Each number is 50 + 10 x the weight over the matrix's rms, rounded and kept within 0 to 99. Layers, rows and columns count from 0.

# layer 11 attention key, 64x128, rms 0.162, rows 55-63, columns 0-127
36 53 64 40 53 50 48 54 50 60 62 53 41 50 45 40 52 52 38 50 46 59 50 46 63 58 50 60 52 54 51 60 47 44 54 80 49 49 49 58 54 49 34 48 59 49 43 30 57 64 45 50 55 51 77 58 46 54 58 34 53 51 51 45 69 58 51 53 44 43 46 37 36 50 46 40 62 64 49 56 44 59 51 48 49 39 48 51 54 63 31 52 39 66 57 60 35 58 64 49 51 40 52 45 69 51 50 52 36 63 57 47 64 51 42 45 65 42 42 63 55 39 66 48 44 56 49 36
46 40 46 39 52 43 46 30 58 55 35 51 50 57 53 47 66 46 58 46 38 56 59 45 67 31 38 49 42 62 44 65 56 41 54 47 37 48 36 56 62 30 53 39 47 30 68 47 50 53 47 38 51 55 42 53 64 33 43 48 49 56 69 61 48 53 41 50 49 46 40 51 32 54 77 67 55 57 53 45 52 50 44 35 40 42 67 31 51 57 50 54 59 56 45 33 41 47 57 54 34 59 58 46 66 60 44 41 67 52 42 39 69 50 51 46 32 55 66 65 43 24 51 42 58 37 49 53
47 59 45 45 56 41 51 42 41 48 51 59 69 43 54 55 62 51 53 60 24 39 59 49 55 62 61 52 49 58 43 56 47 44 49 62 37 60 50 43 52 50 50 34 50 62 47 61 47 51 59 68 55 37 43 56 68 55 20 61 50 46 53 35 45 43 51 46 50 69 70 24 51 43 41 53 67 42 51 46 48 54 66 48 48 37 48 38 45 49 66 54 59 43 61 48 39 44 53 72 39 52 28 48 41 50 48 42 26 52 41 44 56 47 48 60 61 62 65 66 38 53 39 57 42 49 40 55
38 59 61 48 37 39 61 43 57 47 73 56 61 62 53 34 42 57 39 37 42 55 58 39 77 76 74 48 27 67 26 51 55 44 40 47 58 63 49 39 52 54 51 61 47 46 43 56 40 54 62 46 42 48 55 60 60 58 41 56 32 54 49 55 53 54 37 49 37 53 57 52 53 57 53 44 50 42 63 59 38 71 53 50 50 26 57 30 50 37 59 38 69 59 49 49 50 67 68 67 22 48 29 48 53 59 28 32 58 30 32 45 58 36 56 59 43 44 57 61 62 46 63 51 39 53 44 78
40 38 36 23 65 34 48 49 47 63 65 47 45 38 26 38 63 59 63 50 45 37 40 67 37 48 33 49 72 52 66 60 41 48 35 50 35 25 56 55 49 81 62 56 44 37 50 49 53 40 59 42 37 50 42 50 60 45 33 41 34 41 52 48 29 47 61 49 62 48 43 46 64 56 41 33 52 35 25 56 66 37 50 44 38 70 38 65 53 46 57 45 37 41 65 47 59 64 39 28 66 52 38 36 43 32 53 29 39 62 35 43 38 46 43 50 55 51 38 54 55 61 39 75 67 32 21 34
51 39 37 48 51 58 54 33 57 44 30 35 63 47 55 44 60 57 62 53 61 62 44 51 57 43 55 50 43 57 28 61 65 58 43 46 48 54 60 45 47 45 54 64 58 61 37 61 52 44 46 59 41 49 53 47 61 41 58 51 50 39 51 51 53 71 43 39 61 60 55 49 55 62 33 56 72 56 43 32 41 57 49 45 63 49 51 52 48 51 51 53 39 54 39 58 45 64 44 55 58 41 60 47 59 42 49 50 56 36 59 58 62 55 66 51 47 51 34 62 52 53 51 59 54 39 57 43
51 52 42 51 44 58 58 38 55 50 58 42 63 63 26 49 41 48 53 51 62 49 37 53 48 54 64 55 53 48 38 50 49 53 39 37 53 71 58 53 35 64 38 44 67 48 36 52 38 49 78 52 36 55 69 46 41 38 48 52 46 52 43 43 40 27 55 57 31 55 58 66 62 32 64 38 40 65 45 51 39 65 55 32 51 41 56 42 44 54 59 32 63 41 56 60 59 41 52 79 50 83 56 52 33 46 32 39 54 51 29 46 42 69 57 42 50 48 53 65 36 66 33 45 44 51 48 59
46 44 36 58 49 55 55 37 54 39 52 65 45 39 55 56 49 45 53 52 56 55 19 55 51 39 55 40 55 37 45 49 51 45 47 38 67 52 65 48 58 53 54 54 62 59 44 45 42 28 64 42 53 44 45 60 42 40 58 43 44 55 66 46 43 67 32 42 45 68 59 51 48 70 50 41 64 49 60 51 27 53 59 57 46 17 60 46 43 55 38 46 48 43 36 42 41 53 50 44 52 54 42 56 66 60 49 42 64 47 44 59 52 53 46 50 56 49 47 65 38 37 55 49 58 52 57 43
73 55 59 06 87 34 36 57 61 75 48 42 42 49 34 47 55 69 61 54 46 16 26 63 31 53 29 70 48 30 51 61 29 58 47 51 33 33 47 75 44 73 47 16 52 03 56 60 55 44 59 35 49 36 29 61 58 49 44 55 47 41 29 56 58 38 86 62 78 34 55 41 54 42 62 32 51 49 26 49 61 45 40 44 26 81 42 80 58 27 52 44 35 68 49 52 51 41 46 38 53 29 52 57 58 32 60 32 40 71 55 40 29 40 56 59 67 25 47 67 59 59 40 58 54 40 13 47